config.toml
num_attention_heads = 12
rope_fraction = 0.75
qk_norm = true
tie_word_embeddings = false
init_std_qkv = 0.0238
init_std_down = 0.00188
optimizer = "muon_variant"
lr_mult_o = 2.0
warmup_steps = 0
schedule = "wsd"
final_lr_fraction = 0.0
doc_mask = true
train_tokens = 703200000
max_steps = 5365
Each number is 128 + 32 x the weight over its row's rms, rounded and kept within 0 to 255. Layers, rows and columns count from 0. The size above them is the row's rms in percent of the matrix's.

# layer 17 MLP up, 3072x768, rms 0.0415, rows 309-335, columns 256-511
size [ 98 101  99 102 106 103  99 103  99 101  93 101  97 100 101 100 100 108  98  99  98  99 102  99 104  95 103]
[[158 103  86 121 175 156 127 114 162 144 185 151 178 150 179 151 114  79 147 140 147 125 130 132 172 138 146 167 111 120 139 112 168 119 127 162 125 163  95  89 132 129 163 149 139 171 164 163 129 147 110 189 121 125 148 168  76  79  89 113 158 146 144 122 120 179 111 130 160  95  97 137 102 114 146 196  97 158 178 106 178  94 145 128 119 151 170 137 139  99 138 184 117 167 126  57 137 220 112 102 145 175 154 107 123 125 166 105 110  53 181  98  76 152  95 100 112 149 197  97  93 110 142 136 109  77 139 130 168 131  82 164  90 107 132 166  93 166 126 139 159 114 124 120 166 120 144 100 120  71 104 148  78 117 138 162 151 143  91 121 131 101 123  71 142 129 176 122 160 138  91 137 112 130 107 141  71 116 139 146 164 125 138 136 167 123 190  98 147 204 162 190  88  90 118 147 129 143 163 137  85 140 137 116 151 136 131 162 119  83  70 123 111 117 172 155 142  84 155 140 111 133 152 130 105 109 159 102 174 161  89 164 140 125 137 135  99 151 152  68  69 137 163 132 109  94 104 155  88 117 119 132 130 117 146  60]
 [ 51  80  88 113  73 118  88 126 172  79 163 114 150 102 146 116 127 152  93 148 130 150  90  78 187 152  80 157  98 153 164 169  84 142  84 114 184  74 133 120 175 109  74 108  83 120  79 153 115 116 141 112 112 102  85 141 121  91 142 132 159 116 109 113 135  98 124 122  81  84  79 131 156 115 106 132 128 100 109 126 134 136 195  94 137 189 179 136 166 174 159 151  86 119 149  87  86 112 120 106 103 148 151 143 132 126 103  91  92 164  96  98 118 167 130 202 112 123 144  66 110 110 176 163 119 126  91 159 124 130 126 121 209 162  90 126 127 169 163 151 149  62 130  86 148 132 137 105  97 135 131 147 145 124  83 139 173 125 152 130 169  97 106 145  75 164 170 169 164 118 118 125 160 134 183  88  85 146 113  82 146  86 143 121 131  73 166 165  78 148 169 145 199 139 148 165 116 129 103 139  87 151 103 192 153 133 103  84 115 119 148 116 150 147 171  81 126  80 127 105 129  59 154  90 139 150 164 115  77 156 178  75 114 142 106  86 129 144 144  57 121 114 115 196 114 116 214 231 124 141  87 105 154  81 196  94]
 [111 139 170 133 165 145  87 160 158  92 148 128 154 176 148  99 146 135 103 159 114  83 137 140 117 121 157 130 153 109 149 160 109 149  92  70 110  56 113 132 124 173  73 136  65 102 120 108 114 135 160 147 141 103 212 160 134 131 106  87  89 103  89 142 107 148  96 177 105  92 124 121 103 107 176 166  82 114 126 131 131 139 163 132  76 123 111 102 183 137 114 102 139 152 150 150 106 125 135  84 163  95  84  64  41 151 145 127 136  91 144 153  98 176 166 140 155 168 115 117 119 150 122 127 127  94 148 118 139 120 121 143 168 128 163 111 107 142 151 150  55 115  84 114 162 124 162 185  80  91 110 102 126 139 154 124 103  86  55  52  96  91 130  95 149  98 125  80  79 157 146  80  72 129 114 111 172 154 163 162 100 152  66 144 104 134 120 145  90  63 111 168 141  78 119 149  61 142 163 122 179 111  75  81 189 137  65 161 127 146 113 171  96 142 137  86 167 109 123 138 150 133 151 163 167 150  95  80 118  92 129 116  68 130 187 118 104 155 125 114 160 146 164 105 107  85  93  92 164 155 143 171 121  83  93 142]
 [ 94 119 161  89 129 106 134 113 133 116  79 106 151 152  70 178 155  95 117  91 149 131 147 127 184  72 148  85 117 103 130  90 133  50 100  99 133 150 154 139  86 124 104 153 121 146 197 132 152 183 144 135 166 120 126  81 134 166 200 163 126 149 105 133 130 145 127 166 114 107  69 141 139 152 175 139 174 182 187 102 161 160  73 113 179 159 113 174 130  93 130 119 171 133  50  98  79 136 189 105 107 152 119 133 118 159 143 127 151 134 152 145  85 127  84 163 171 119 133 152 120 100 113 170  98 165 174 110 176 157 131 160 146 123 150 191 109 129 145  92 105 137  98  59 130 145 193 112 128  95 157  97 118 134 108 181 149 178 109  76  24 113 123 135  83 118 116 173 141 103  87 142 140 167 149 154 146 123 185 167  77 167  79  59 173 117 135 151 119  49 128 136 105 118 132 124 125  75 156 139 143 112 134 146  91 122  35 108  98 162  77 107 127  66 111 153 133 112 125 156 119 123 102 140 124 108 142 169 154 110 138 146  83 160  62  80 116 178 170 197 191 130 155 164 109 113 160 137 138 175 155  80 208 165 120 187]
 [125 162 156 116 109 140  95 124 141 117  75 135 167 171  74 109  99 137 137 128 145 129 135 123 142 158  77 157 141 111  84 164 118 125 119 129 137 109  96 145 131 101 122 143 140 183 145  86 115 167 152  60 141 152 154 147 120 108 100 112 128 114 122  61  96 117 180  64 153 120 138 153  69  89 184 129 103 128  84 139 165  98 118 173 118 134 142  97 126  92 101 210 121 155 114 108 135 103 121 143  97 146 132 173  77 206 102 138 180 143 156 138  96  96 107 106  96 124 155 146 121 144 159 122  94  95 107 141 154 153 139 136  84 151 154 126 205 121 159 132 113 108 133 126 153 130 195 189  84 160 115  98  79 129 157 151 119  84 170  71 118 163  63 101 135 177  94 134  85 147 112 120 136  80 143 117  50 154 142 148 162 143 121 123 156 100 140 151  93  97 149 153 132  97 176 131 117 132 136 156 108 125 153 141  82  72 124  78 104 193 124  69 138 125 148  93 103 113  85 102 116 122  98 130 140 103 157 131 123 144 131 110 156  90 154 167 130 187 101 126 141  88 125 166 177  92  89 163 107  15 136 156 138 194 172 131]
 [ 47  89 148 167 140 150 150 149 133 176 114 162 171  97 108 106 161  86 131 107 160 135  89 111 205  89 137 119 130 134 160 104 151 202 104 133 121 142 128 139 184 119 104  94 125 105 136 135  99 161  94 143 143 138 113  98 165 170 157 113 137 153 125 161  71 173 129 104 140 164 108  85 121  86 117  88 141 120 185 129 127 128 185 103 119 129 129 115 163  97 153 144  92 122 127 100 130 169  98 145 164  96 120 118 191 168 150 146 197 102 140 140 143  93 108 113 107 107 163  82  93 134 146 110 143 166 121 136 164 145 145 111  98  68 141 113 116 121  99 135 101 170 168  94 114 189 151 162  78  98 158 198 144 140  98 139 128  78 115 144 138  93 113 136 120 125 135 145 132 108 107  99 123 200 132 138 138 138 154 106  32 135 140 134  99 120 154 128 135  69 126 124 135 177 134 121 195  89 146 165 140  78 122 124 160 172 138 161 134  17 107 199  73 166 116 182  98  91 134 159 119 180 124 126 118 132 162 121 161 135 174 103  92  93 167 132 127 132 123  98 122  60 101 138 123 174 101 132 140 160  79 153  67 184 152 194]
 [151 164 161 136  70 119 112  73 104 155 166 171 139 142 117 106  31  87 147 114 131 147 106 146 183 144 179 174 125 139 169  67 132 117 136 119 132 148 127 133  54 146 174 126 159  91 115 106 159 162 163 127 130  89  68 107  78 188 147 146 155 133 123 143 143 121 176 131 108 104 145 158 104 103 116 123 152 144 103 131 134 114 138 120 103  98 120  80 122 121 145 125 133  99 156 127 109 135 123 130  56 109 124  93  39 159 101 135 129  67  95  61 128 103 127 146 154 100  89  98 165 188 171 141 159  97 107 130 158 119 194 104 121 207 119  89  67 115 122 153 128 137 142  93 172 124  75 129 151 161 148 121 137 127 150 112 103  99  63 135 112 146  95 104 121 241 105  59 180 136 187 114 175 105 130 124 104 140  93  88 147 119 101 132 106 169 109 142 162 172 134  97 166 108 176 117 165 125 172 144 139 142  56 125  92 135 109 125 129 112 131  63  90 123 132 117 127 143 150 154 170 134 183 172 133 168 128  86 163 172 129  95 122 232 116 128 135  73 115  94 161 100 113 127  82 126 182 208 115 158 150 111 102 104  75 185]
 [ 69 143 202 188 142 122 166 112 153 180 144 140 100 250 123 114  81 126  99 174 138 165 168  95 154 115 106 139 111 103 186  88 152 102  87 131 120 159 120  93 120 105 146 120  99 128 138 115 134 113  91  66 139  95  62 136 119 139 144 155 103 121 163 126 164  99 154 145 176 176 110 198 130 104 153 173 113 155 154 129 186  88 120 185 123  86  97 129 131  88 149 118 169  83  89 141 205 145  83  88 136 139 189 121  93 134 103 178 161 129 117 151 152 103 111 107 159 168 140 137 194 129 137 115 129  58 154 119 159  90 162 107 118 150 136 135 132 151 117 133 142  92 147 111 161 140 144  99 190 195 144 205 147 104  98 173 185 223 110 110 142 127  74 131 125 159 150 114 114 125 156 110  52 116 220  74  80 148 152 152 176 106 154  81  94 113 206 171 179 189  98 107 155 115 120 178 122 132  79 128 133 125 144 160 111 170 111 196 135 121 148  69 143 137  78 110 126 109 141 136 112 122 109  97 123 117 162 116 120 149 156 136 156 169 107 174 132 182 115  96 120 121  88 122  86 166 133 166 122 100  81 110  91  61 138 216]
 [131  77 143 126  77  98 168 126 143 135 129  88 152 103 140 126 101 165 172 163 156 145 142 168 170 167  91 123 103 152 110 102 151 112 118 103 143  76  99 135 159 114 182 140 146 130 104 157 114 145 197  68 147 114 162 151  89 107 171 104 129  99 103 177 107 112 132  10 108 156 116 140  93  92 186 149 174 135 107  75  62 179 122 151 111  78 139 140 138 128 118 163 143 115 112 117 160  96 106 106 122  99 111 101 198 150 148 154 116 103 114 172  76 114 155  91 102 127 134 193 107 125 153 157 105 139 111  67 153 154 141 109 158 120 169 183  92 115  88 105 163 106 121 115 159 112 124  83  95 142 132  92 111 103 148 163  76  69 167 125 127  93 152 120 134 124 114 134 113 123  94 136  67  72 152 129  98 142  98  83 149 144 145 162 138 174 135 104  72 102 114  69 171 180 171 101 118 151  98 128 123 126  93  83 141 121  66 176 115 118 139 142 138  94 153 178 102 156  97 126  92 140 130  77 168 144 128 161 110 146 133 160 127 148 121 141 122  86 142 118 132 138 107 157 141 133 146  84 167 120  90  91 145  82 136 154]
 [137 153 154 154 154 164 161 113 100 201 136  84 106 144 118 115 104 105 119 147  83 101 151 129 128 170  96 115  65 129  80 109 119 133  98 115 134 175 113 132 143 117 157 167 126 155 159  93 150  94  89 146 115 176 113 111  90 136  58 157 146 111 130 139 121 120 150 125 122 176 126 160 137 112 110 145 109 129 133 135 164 186 130 130 149 130 157 101 145  72 159  83  85  53 172 194 155  97 149 145 131  90 110 139 168 131 125  92  44 120 181 160 144  56 110 162 106 100 101 105 108 176  50 143 138 131 100 142 114 124  85 111  57  91 150 205 162 183  55 128 195  94 113 164 163 107 157 137 171 109 115 123 159 106 100 131 124 120 159 108 116 179 131 133 122 138 163 149 176 127  87  75 138 171 177 175 144  85 142 107 140 116 150  84 123 171 165 170 172 114 132 109 167  75 146 132 140  96 122 151 176  79 106 109 105 144 127 226  96 171 122 104 109 139 140 119 151  79 200 144 142  79 143 164  95 145 128 158 176 236 111 123  98 112 154 123 128 153  50 117 170  97 125 137  97 109 133 201 155 113 104 149 153 114 136  69]
 [136 138 139 154 206 150 149 134 143 115  96 152 179 130 152  84 128 168 143  75  98 132 154  50 141 125 135 178 149 144 179  79 167 209 123 111 110 120 160 185 150 179 157 120 166 170 113 141 143 114 123 150 157  85 161 143 172 161 150  90  86 102 134 155  89 146 124 128 129 122  82  88 154 139 112 125 132 148 161 165 158 150  80 155 134  30 165 141 125  96 106 145 138 166 166  90 134 201 129 132 166 131 126 138 167 166  95 112 168 127 228 122 119 147  77 105 115 118 109 128 194  78 144 189  88 138 135 126 173 117 145 168 105 150  83 105 127 139 126 173 133 127  73 141 125  86 131  88 162 150  59 119 143 117  93 117 153  84 152  69 154 177 134 119  84 151 147  80 195 122 146 136 124 122  91 117 102  97 255  94 114 103 141 140 164 180  67  56 148 160 166 171 162 112 158 198 145 139 126 144 148 148 124  92 149 119 182  74  97 112 109 151 181  94 130 155 108 131 106 112 172 102 102 145 133 107 114 102 173 124 104  79 140 139 122 181 113 165 125 165 134 146 106 102 137 166 115 184 120 116 157 131  94 105 162 112]
 [179 127  69 150 114 118  91 144 111 122 142 153 127 169 133 121  92  69 103  93 143 144 109  95 112  72 110  93 150 113  69 145 160 139 123 157 107  66 114 159 139  91 184 110  96 163 174 107 137 123  58 148 111 112 158  76 124 117 130 213  88 141  94 134 110  67 110 134 128 141  89 119 176 115 110  69 105 170 104 126 125 145  80 165 141 169 122 129 168 132 155 142  64  81 151 152  72 138 166 152  75 110 179 150 122  95 122  60 141 198  82 104 169 141 123 141 132 137 121 115 141  93  79  76 173  90 178  99 152 172 131 112  71 116 169 110 119 118 147 135 105 122 137 130  90 168 151 117 128 112 171 109  64  92  83  30 133  87 103 144  95 147 141 128  52 158 171 149 145 127 138 173 137 146 145 129  61  58 137 138  47 107 113 122 103 128 122 167 130 107 150 108  74 154  95 117 117 129 119  91 142 147 144 127 118 146 118 129 122 107 102 142 165  94 111 153 129 107  75 190 163  70 111 127 147 135  95 143 165 182 122  67 105  99 138 135 135 103 152 164 133 133 103 136 155 117 152 168 141  79 114 155 103 141 147 124]
 [124 120 178 142 134 106  90 124 137 171 103 120 167 181 223 147  73  98 140 108 166  95 145 141 106 122 116 135 144 135  71 147 112 188 146 227 142 151 159 141 125  99  91 151 144  88 171 116 166  93 143 110  92 157 164 138 195 107 101 189 170  83 123 129 139 118 158 155 134 155 101 155 142 172 127 129 173 168 174 102  81 114 159 131 142 105  93 121 113 149 108 134 170  93  90 148 174 147 115  84 180 136 131 133  91 157 145 152 155  99 139 171 170 106 175 165 103 190 116 137 132 169  96 145  47 122  82 137 139 112 113 168  82 168 130 119 127 113  98  91  98 146 173 115 152  89 152  80 139 110  82 168 142  86 168 117 115 126 161 149  97 145 129 141  66 153 165 189 119 127 128 135  95 165  88 126  97 182  79 123 123  74 102 142  82  85 111 127 143 129 159 146 119 128 130 167  76 170  67 170 124 104 150 181 138 141  88 178 106 170  92 172 128 158 138 150 102 119  95 133 177 153 130 102 132  81 142  55 122  80 136 114 126 156 142 148 116 129 115 162 114 157 134 130 166 111 135 198 153  93 160 159  66 106  80 182]
 [141 107 130 150 119 125 132 105 192 129 195 107 124 112 143 126 173 140 140  92  68  76 158  76 131 152  95 144 104 170 137 126 121 126 186 149 126 134 107 128 131  98 141 123 118 133 135 134 154 184 113 122 105 154 129 113 112 130 126 171  94 181 139 109 131 142 133 153 119 151 145 133 128 177 206 116 122 136 106 154 126 139 100 132 142  99 110 114 173 116 123 109  97 167 157 184 155 104 155 148  96  82  66 102 116 122 125 147 164 154 110 177 164 112  83 148 115 176  99 107  97  95  90 170 141 113 128  81 130 156 121 139 124 161  78 145 180 113  99  22 137  82 103 102 131 152 109  93 115 101 100 162 150  97 190 117 127  45  94  44 127 105 155  41 134 194 134  85 156 110 128 139 131 105 145  80 131 136 171 132 161 122 125 152  93 122 188 103 109 122 150 180 161 139  95 147 108 103 140 123  84 155 146 105  70 151 137 102 118  72  95 188 107 134 149 158 149 112 115 121 122 132  85 107 119 180 126 131  97 136 146 145 151 147 140 132 123 147  86 155 107 169  76 122 121 115  96 149 127 142 140 156 147  97 108 126]
 [ 75 112  79 136 103 119 159 108 133 158  84  91 138 129 131  96 106 120 152  45 179 136 202 137 125 111 187 167 145 106 128 131 149 109 144 132 115 138 136  97 197 186 161 111 146 156  65 109 152 100 168 135 145 112  64 122 119 107 113 152 159  97 148 121 145 146 148  53 102 147 113 124  74  73 132  61 134 181 147  97 115 135 120 174 130 147 144 154 136 173 173 142 112 182 193 132 139  76 115 106  97  92 157 111 179 109 102 179 141 158 137 107  34 106  75  59  66 105 152  82 151 170 137 142 131 151 108  99 137 188 132 111 125 163 116 107 105 142  91 141 129  85 135 135 104 150 124 115 126 139  67 122 126 112 187 102 149 109 184 149  89 110 136 104 123 166 121 107 107 152 120 114 147 139 142  94 105  89 101 107 120 159 124 110 141 209  97 135  83  98 175 128 176  68 178 110 106  92 144 121  81 179  93 161 105 137  89 151 115 121  62 160  87 157 144 148 142 128 117 175  95 153 169 134  94 127 154  74 184 124 136 107 159 180 112  99 197 120  99 104 131 123 101 131 166 118 113 148  80 118  97 100  88 136 150  86]
 [116  98 149 159 145 166 132  94 150 179  95  87 137 159 131 156 115  98  79 117 150 103 162 117 137  79 133 137  93 157  83 150 115  94 119 164 116  84 137 122 142 161 102 136 110  84 145 166 151  95 131 114 126  92  71 123  91 145 115 141  95 108 121 105 145  76 167 108 145  80 138 151 118  97 100 148 111 123 102 128 140 147 109  93 147 125 101 109 124 167 189 147 147 125 143 159  91  90 148  85 154 152 104 132  93  86 165 143 146 133 151 165 129 116 109 137 165 162 138 204 142 147 118 137 164 132 111 176 131 131 205 135  90  90 151 154 182 118 113 101 134 155 171  93 186  89  96 130 100 103 130 151  62  91 123 169 147 150 123 115 146 135 142 135  71 114 131  69 124 207 141 102 134 172  74 117 159 163 127 208 143  99 137 162  93 155 169 133 116 184 156 165 178 116 103 123  70 107 121 184 124 149 126 125 187 119 119 135 162 140 101 128 132 109 123  90 169  87 140  71 140  95 166 112 112 136 147 101 152 135 115 134 106 111 135 128 148 125  79 117 101 170 130  89 114 115 128  89  97 167 108 131  96 156 149 119]
 [122  88 140 124  87 131 124 141 108 100 116 126 139 131 151 152 164 152 126 157 131 107 155 125 108 187 163 127 169 136 112 166 111 102 124 149  73  37 123 137 158 159  90 110 154 116 166  86 125 132 156  75 129 136 117 152  53 158 148 140 147 128  85 136 123  93  94 177  87 114 186  54 143 126 131 133 101  97 136 118 100 153 144 128 116 174 121 146 154  64 111 113 137 164 151 149 143 165 104 127 101 101 134 117 118 142 128 106 127 113 106  64 168 106 112 105 179 145 157 150  82 127 127 130 129  91 179 107 187 122  97  81 120 109 167 131  87 140 153 178 103  84 136 131 115 123 116 140 158 102 152  97 107  82 147 215 103 134  84  97 139 124  80 144 117 166 132 109 107 140 149 221 140 157 119 145  89 104 160 144 135 126 125  86 126 134 112 113 217 144 107 126 137 158 148 167  88 163 159 147 161 144 117 143  70  67  68 107 121 179 116 107  77  92 138 179 180  91 123 155 145 105 128 110 127 111 118 145  77 153 189  98 109  98  84 132 128 139  94  37 160 110  69 157 157 134 108  96 163 172 110 183 115 154  87 190]
 [143 120 171  82 111 106 155  94 131 175  99 111 131 102 116 163 121 152 137 131  87 183 152  95 140 145  63 157 145 125 133 131 101 183 141 125  95 163  40  83 123  95 116 165  88 102  93 128  88 100  93 134 129 155 152 141  87 121 129 189 100  79 152 125 179 128 108  87 192 104 133 181 143 153 132 117 144 125 136 162 139 170 149  50  57 124 179  93 181 109 100 110 112 152 105 133 174 169 122  93 167  93 153 175 119 123 118 105  81 120 176 153 115 102 131 128 109 145 107 143 102 137 150 178 163 137  86 178 141 130 143  64 133 153 120  91 160 132  48 122 135 125 120  98  89 140 162 106 136  92  95 109 144 125 117 128 162 100  79 103 168  81  96 134 112 112 121 154 181 181 186  95  97 116 156 129 126 149 110 149  99 112 134 100  71  88 146 108 174 102 183  70 162 143  83 153 109 133 137 141 164 147 189 186 138 133 120 148 109 162  35  80 174 251 183  94 114 113 227 108 117 124 169 123 102 110  79 106 112 126  41 167  95 150 151 135 119 179 124 112 122 166 116  91 140 152 118 199 117 130 128  79  56  99 141 201]
 [101 136 133 133 135 159  77  72 124 124 124 163 105 114 154 101 118  92 154 177  89 153 120 130 118  80 131  92 104 174 175 119  83 136  80  93 154 182 143 123 117 121 176 122 166  84 184  64 118 155 141  91 125  60 126 118 163  65  85  85 133 164 165 111 186 140 148  95 157 111 116 160 171 152 139 136 137 110 154 165 123  88 162  76 144 112  98 125 168 140  90 174 185 106 167 124 128  94 119 147 141 199 111 185 114 111 108 111 168  85 106 138 164  98 114 126  93 138  56 135 141 103 118 156 176 159 151 162 160 143  77  74 104  97 136 148 153 140 134 160 159 112 170  97 140 151 143 112 158  88 109 165 127  79  74 128 192 208 121 115 207  86 116 147  90 137 135  92 124 114 138 131 126 119  99 126  85  97 122 118  41 129 149 106 150 122 120 147 168 195 163 141 106 157 129  92 125 150 115 152  90 113 148 119 113 187 157 123 160 236 130 145 142 180 157 117 101  88 144  62 176 108 141  63 122 136 107 122  86 100 132 113 163 137 127  70 143 134 127 114  55  84 165 130 134  33 120  92 106 161 137  63 155 115 139  95]
 [218 171 136 151  96  86 133 133 168 155 140 118  90 118  63 117 186 186 157 129 171 148 147 146 112  97  88 107 158 166 106 158 168 148 131 187 163  89 141 100 109 128 150 160  89 163 139 148 126  85 137 156 111 161 121 168 148 152  96 154  67 149 196 131 136  87 121  68 123 123 134 153 140 122 185 137  90 158 125 163 199 131  70 111 126  75 148 144  96 109 100 165 136 148 106 111 132 137 108  98  93 163 126 131 106 174 124  73 183  55 102 103 146  69 151 110 154 126 166 105  60 137 119 114 123 158 191 171 124 135  81  95 133 170 139 111  89 138  59 173 129 170 155  94  94  81 102 169 162 176 146  58 202 113 198 142 144 128 143 154  92 105 162 121 144 155 139 131 167 150  77  77 117 172  98  90 136 178 120 112 108  94 130  77 134  68 113 186 102 102 115 138 143  80 124 165 118 159 122 152  74 117 106  81  77 157 132 110  97 148 143 130 128  93  82 105 144 159 100 131 112  65 163 139 118 157 136 123 123  78 139 123 189 131 157 141 124  95 129  88 183 193 152  80  94 145  95 136 146 121 164 107  81 101 116 129]
 [101 162 129 138  95 143  88 130 112 127 150 125 137 128 134 105 136 115 162  83 158 127 111  99 117 151 128 111 132 120 115 153  56 134 150 102 149  98 136 171  93 123  67  98 144 135 146 136 143 155 105 162 136 117 121 170 102  79 123 118  82 117 169  84 105 115 134 118 116 112 146 147 130 149 105 145 110  69  98 175 132 136 136  74  60 148 124 171 141 133 178  91 158 122 107 112 112 100 114 149 179 138 144 153  99 104 160  91 132 132 115 149 119  80 134  94 185 155 130 152 103 157 191  97 138 106 205 146  91 141 159 140 151 195 146  85 100 102 118  91 142 132 100 140 140 127 197 213 142 127 181 169 138 128 170 221 179 132 131 135 116  77 128  96 137  63 161 120  82 118  94  97 106  60 178 157 117 142 122  41  91 153 221 145 125 176 136 157 101 132 146 107  88 172  80 128 148 144 137 161 146 206 104 153  78 140  87 120 132 139 102 207 112 146 117 148 136 115 147 114 129 121 125 142  68 136 166 153 123 112 105 116 126 171  91  90  96 161 112 130 118 147 120 141  86  88 179 132 150 153 116  90 159 143 134 172]
 [148  84 174 100  96 164 134  90 139 172 122 123 105  82  96 110  75 147  84 140 154 131 162 137 120 127 122  92 185 164 102  77 118 122 142 176 136  76  95 150 171  90 166 119 124 122 127 114  65 106 165 127 148 122 181 119 122 160 143 127 143 126 175 140  90  81  86 146 132  72  90 149 184 120 145 130 107 115 165 139 122 143 139 137 109 116 139 152 105 158 166 131 144 138 116  93  55  88 133 134 168 155 161 129  61 198 109 111 154 141  67 198 124 171 170 108  96  86 141 154 143 161  46  99  95 128 107 142 184 140  79 132 197 137 125  82 170 131 117 148  86  86 170 116  93 155 117  80  96 126 125 169 132 124 131 158  84 132  77  84 169 196 189 118 178 103 153 105  79 159  72 110 112 136 167 112 147  98 136  90 135 127 109 120 165 116 108 141 130 145 105 120 142 149 106 124 107  95 172 117  74 164 140 128 107 120 139 154 141 165 182 173 114 129 162  72  81 158 143 115 172 167  71 132 122 169 151 173 108  81 178 123 164 138 101 108 146 121 129 165 160 136  90 115 148  75 122  52  87  97 137 113 183 100 149 111]
 [103 123 105 150 122 150 100 125 164 165 128  94 128 154 191  96 171 124 157 130 122 119 112 129  56 176 168 125 107  99 203 197 109 139 173 164  96 183 137 166 131 164 155 110 138 124 190 117 115 177  83 169 134 127 140 164 140  37 138  98 120 113  79 121 124 144  99 154 210 148  83 148  71 122  97 156 110 160  93  77 137 110 144 109 116  68 102 149 156 142 171 184 107 148 119 108 124 126 115 130  56 120 143  86  53 159 102 163 118  89 166 125 133 144 138 135 184 139 108 134 121  89 138 110 108 104 167  98 127 129 151  85 128 163  67 155 161 129 141 140 165 123 120 116  94 158 158 106 117 158  73  87 110  71 125 103 117  95 143 186 137 138 143 148 129 107  59  94 155 151 109  98  92 204 125 171 140 127 105 132 184 178  73 138  60 155  74  84 137 105 115 149 108 130 158 143 127  79 131 149 112 106 173 115 140 140 144 131 148 131 218 185 139  99 120 150 186 120 131 167 126 102 122 121  83 117 141 123 135 125 157 136 144 125 151 114 124 142  77 131  64 128 167 122 112 193 112  90  51 169  97 111 120 135 193 156]
 [157 160 132 168 142 133 170 123 138  83 117  94  98  88 139 164 113 165 136 127 121 152 150  95 202 177  88  95 121  95 129 120 213 113 111  69 158 145 107 165 110 129 148 175 141 115 166  96 147  88  84 156 117 128 146 157 145 130 154 116 119 120 155 127  79 119  77 175  49 146 113  91 120 146 143 104 128 128  22 139 177 131  61 177 157 133 150  42 117 105 104  45 104 176  94  82 164 117  76 139 216 104 135 138 114 127 118 138 144  56 120 132 126 101 133 142 159 152 129 138 127 105 143 160 169 114  81 112  72 172 135  92 161 150 137 158 190  35 106 114  61 116 138 151  93 173 124 155 107  87 100 147 118 163 153 164 136 167 123 168  99 107 105 140 169 144 121 143  78 136 150  99 164 161 114 132 138 105 147  99 139  90 177 137 150 120 158  99 177 104  52 154 109 149 137 190 133 104  69 146 130 125 131 204 129 113 134  99 194 132 129 161  99  97  70 121 143 157 137 188  87 121 161 192 155 126  82  81 158 195 153  76 135  89 175 201 160 109 154 144 126 118 127 153 141 169 170 156 122 136 144  92 136 106 168 193]
 [132  91 117 156  81  83 154  76 141 159 125 122 125 153 182 134 126 124  97 126  83 112 146 108 109 126  92 126 131 158 171 157 140 100 191 159 111  78  96 177 135 114 145 157 124 126 134 140 128 140 139 137 173 105 155 144 176 133 145 106 103 180 120 105 167 214 113 125 124 100 149 134 173  77 202 116 149  81 197 139 104 170 140 108 142  78 153 107 123 136 113 102 160  98 164 177 141 122 107 101 175 164 141 154 149 109 140 175  90 120 116 123 120 177 105 139 163 174 136  49 182 177 145 108  94 162 168 162 130 112 142 144  65 103 139 106  88 123 128 131 171 182 134 217 120 121 178 186 129 117 133  52 103 112 110 139 102 125 134 121 111 137 100 137 166 134 168 135 162 143 113  98 135 158 131 140 165 144 179 118 147 128 121 176  91 153 183 114  95 152 146 118 108  88 127 128 123 143 115 111  61 134 183 106 124 109 199 165 133 184  82 131 141 114 115 166 199 166  97 152 140 141 104 100 129 124 173 158 107 158 153  89 146 123 140 125 133  87 178 135  57 132  76 173 101 106 122  66 158 163 124 138  91 169 116  61]
 [153  81 156 166 138  92  75 127 151 137  95 145  97  89 163 162 126 142 187 134 176  77 158 137 162 148 192 104 139 127 156  89 135 149 117 128 109 134 104 103 115 140 113  46 120 160 126 162 117 155 127 145 131 141 103 134 173 136 126 135 124 103 135 161 114 108 145 105  99 119 125  96 114 162 157 110  93  99  70  75 112 131 132 157  81 104 146 139 116 135 159 122  85 172 168 120  89  91 126 102 129 138 183 110 141 138 111 104 107 155  90 137 119 167 164 191 124 100 113  86 114 138 109 156 157 133 123 187 155 110  96  78 128 166 182 128 116 149 142 146 153 138  99  87 157 139  99 122 133  88 138 108 130 134 156  54 185 111 165  82 140 158 122 102 186 140 155 126 110 126  83 118  88  80  72 133 105 155 109 120 201 181 165 150 115 151 140 190 124 180  93 108 114  92  72 101 137 160 167 169 108 130  82 143  85 123 135 130 117 102 126 158 103 155 211 145 134 159 150 158  96 129  81  82 152 116  98 144 165 133 142  98 152 102 116 117  99 150 122 177 141 160  96 121  70 142 153 113 119 110 169 134 111  99 166  92]
 [146 150  72 119 107 137 149  95 123  63 132  72  89  80 124 148 114 112  94 130  96 140 137 116 101  84  76 140 158 145 175 125 157 111  97 153 132 102 148 146  95 189 156 124 118 141 187 158 132 102 158 114 131 130 138 134 107 105 136 136  66  95 147 134  94 122 185 108 140 130 186  85 191 139 141 184 176 157 110 121  89  88  89 118 169 154 129  78 145 141 121 113 150 106 157 112 160  55 122 135  99  42 142 144 138  82  71 187 192 164 186 159  88 132 111 173  97  87 108 116 177  88 190 145 123 105 113 144  87 134 147 124 133 119  57 141 172 143 129 139 141 145 109 168 144  83 132 111 155  83 134 106  34 149 105  88  72  96  97 153 124 106 130 116  69 143 174 178  98 157 126 120 139 115 110  60 132 208  94 142 120  95 129 111 163 109 158 116 153 174 170 105 141  94 139 152 130  65 126 125 162 105 103  84 136 103 153 117 147 155 130 122 171 133  53  73  90 173 114  63 125 135 156  92 160  90 110 100 137 119 194 145 120  63 108 113 179 143 151 138 101 170 122 138 149 105 160 117  89 160 142 118 140 129 141 131]]